Weights of a small GPT-style language model, trained from scratch on English Wikipedia.
Size: 10 layers, width 192, 12 heads of 32, MLP 768 squared ReLU, vocabulary 5382, 7.43M parameters.
Architecture: RMSNorm before each block, rotary positions, biases on query, key and value, untied embeddings, normalized queries and keys, some layers without attention, local attention windows, shifted keys, exclusive self-attention, capped logits.
Training: 119M tokens, 7239 steps.
Each number is 500 + 25 x the weight over its row's rms, rounded and kept within 0 to 999. Layers, rows and columns count from 0. Numbers have three digits each. The size before them is the row's rms in percent of the matrix's.

# down: layer 6 MLP down (transposed), 768x192, rms 0.108, rows 57-76, columns 0-63
# up: layer 6 MLP up, 768x192, rms 0.11, rows 58-77, columns 0-63
down57 104:485458521537487499526533492509518523532479496479510512516494505526501493488513503466500524509538532476501502463484474503490535486475513486522481504550490483529518526514561478512490518468484503
up58 038:481484533495502462448446487508519477472505488499521500502508483503496543496497532520502513531522534497502485521497481497452481504535501472517492481530485532485510506538497543502545502514489503
down58 029:457463487553500559506501509528493492556486468499473499471526510472549502529490484486482524520482551492516512533452497513508474523492496510488516513481498513498496463516489477522547498518538503
up59 041:469497518538501494501506471467541508459508500498514487467527529490451530490512538506514489518500513487488499447540492475486491488535485503491515508498505543516488514508491472521551489488472509
down59 030:525468534551487468466514498511492463522508456528501478513515501479510509521500507501523488502545504523479517510525524468463513519512468510508518491499499471468529515515474504510524519531511510
up60 040:481500518526485499481470508469507513500520488524538498485544552456475544494493557479511467516529514509488523480516484497489481489523526524561531488506460511478470528487482518497497475512515503
down60 031:552533458504497531456499511511498490512494547476497502527483476490490510513520510524499547491473517496495456490482507458494477513539508530473490501501535499505495487465486432537458516534494502
up61 114:497485498500475450513496516500480525521542531499478515518474523502510482476495529499513512509488529493492490485476536516517452492496506502505554491498480524490510550524473531535502510471493500
down61 113:494536459485427518480500480472477489513559500507473485494513488514496460523475480494527477480494487474524462516511519527473495498472490499531526476455537495438498479504511481520483494485507478
up62 121:480457498503521485474510508479501544504516506540511511529522488510521544529516489511522459520514512498538508482499507484471492547510532511536514511498516503506447491512506503528557461544539540
down62 116:486496490483494496506428461498495521510482501513455510518520519524500533547467519494525523502500533514490486513451486479543467501504538483491503449524499474515487553519508497478511522487492482
up63 114:478491496488478539476510489504558472504482486505503504476513528491524525481552560532524531564462538488525533496517499517460492494518493501497488487510487496482506471475489501447505528516472492
down63 114:502482464490476489520529440476479489496520520470465529529492491511519518463534531525484512500488488483501541474517492484446507465501490518535506450457491514484517540465532507498550483479467484
up64 121:476535515535524491481499512509495500492502531515528496455529521519435517531533530494481539525512537533484488502492416475494455484525538440470498510488503535494504532490498485551498472497525550
down64 115:524517506503521486525527492493520534521501503490504461468492492466466473465493506441493512520494507485467475502494457558477488440517479502442511509452474515508468490573489477477530509538526520
up65 097:481478520529477461489485477488548474517520467487504505476505478512505485486498503509496484525506505459466532515534528502489506502501466508526518523484527506472509533502432487525498433494516523
down65 103:441491536488509469511477480525513498487513500515501515472455473467504558479512526531464498530491509483520527541503489490477520503461486483518531499518510487462508507541553484529513521499481473
up66 105:484522502518509499523507510492517505522523468480524542505510489468500519501538521525466461520502486506479506459533498501515502497585514527485541475518491508476483511578505501516489488475513496
down66 114:533491535534495534497482478504477527468457527518527551553460522511498506491463484490494464446492508474529504478497497518465488500535480507469511500486514459506478507519497523509493474493526490
up67 103:519487495520523474502504517554540475491487498569548504493517544517482500452469548490495492517520518468477509477504452504509505537521500458512492516511477502445513476487479484506513519511479512
down67 105:523490509479496479475527453474515485543515508498527486485491525516509522504521496455467506476475541510476533528508461521509563472497504454464498531473456509525477514505455510490490524510472512
up68 098:502490503487480544503509487493485502463475496541489523545517523530488497477552474487500516521485483466485507493515517453475530542489491450540489496478483479532505543481505476523460514555494487
down68 093:510512497526512512531552506510521469533532542523470479529481476553517494491531488509506514460460491535532513516528530512498471411492484520519517463523498515508488445503517482488493501507469467
up69 117:523507541529513480506511495471500525519486489489484526481558522462486530516501577487502499529493502511510514493543491529507489502545516516483497487482495476482481503486500501524550496532475497
down69 116:507494441514507467458527497539519483498458513564496515493535465472517512509520519490477511509509545522497527549505519546480542500506453490527506487497487564452497480519500538491462476492548520
up70 031:510490494517549484450496485507513498459515444492537525468517522512479535481507492529502499540523563529483505512526497461501485495533533493541499456511492568500454490493482505491523488493489495
down70 024:466540487505496527516491494528494511494550516543500528532496479521498503489528470528482444519489501438523497520502505479472503500512502505469481515526537436508480548471520491498497486486514481
up71 125:504483510520528426458508477448474481508548479516489508498493490469488491499529520491478520523480475504509492511480518502518502511461527490513484500503546537491492519471477461510544509526499482
down71 123:504535483472465491545552482545515495521523452513546447482490493483471476529507494506484486460539510486514492523482492478488458487472465488459476522488529513524532509481453508480487490499501458
up72 120:488465516505535506509485448482466512486467475456547507489532491508477521513479507531497483529486493514455526478511479502490496512509483530492467464523505513510540527494471499514523452489491527
down72 117:482523464488476473512520446497498493480517473519527484455470525465475551485480492470521521503511466463512505512487475532485520502461469522512462552466500505554510487479499472491462493512522511
up73 129:511510508546468491496484537512543482500515517484510489510504529530509493483472491491476499517491513530478506522498488479480508478505485518515459458466479501525462482519479504516545475524478499
down73 118:426485500516530430519554505531513521541520549501500486514491500485486466495503553519507541495445497481517498540482484511512526516477480524535474503546474519497498534532555464492491464497495450
up74 116:519501543501485475518499508512478503423513484525518498498485479507480571506455520496479529527487511527471502515518449513511485507499553462510481487513541503488464472553489483477500460488528538
down74 113:488520522481487531544514481512495523487501509512467507510514441487488505516476483472549516537490506531465551532504527512559522497484504524527517507539481514441465445500494511478527498499488514
up75 107:497477486502539494495491491465522493487526503557478492510487500534520525502449510519506476498519476501482495497485461485520516522498527512524517505495480474503511553485506517550509482468489493
down75 108:512508486471526507515511503492501506551515499495488476506515477498469494488523495513523507524485489471492482475506541516500528487451517514483485462515485528468487472462492521476458552522504511
up76 104:485461497523521445499496514482501495506483501511472488470490508471477500475493513534532474493530521496504522508470501497539521494511497478525532514549535527527535498554468484514494479528501529
down76 101:499456470488476511534504468464475466520567483502494537503477498571501533463471464479514524503519485525522524447497502508505520479493503503494474463492534480505478505472490467500495514499469458
up77 101:489495531547456579449526471503505456479525502500520461514523504489462540517510527530477494533515507494510441522485523503471521519493499507497498495509516531463479533510498480489482461458473524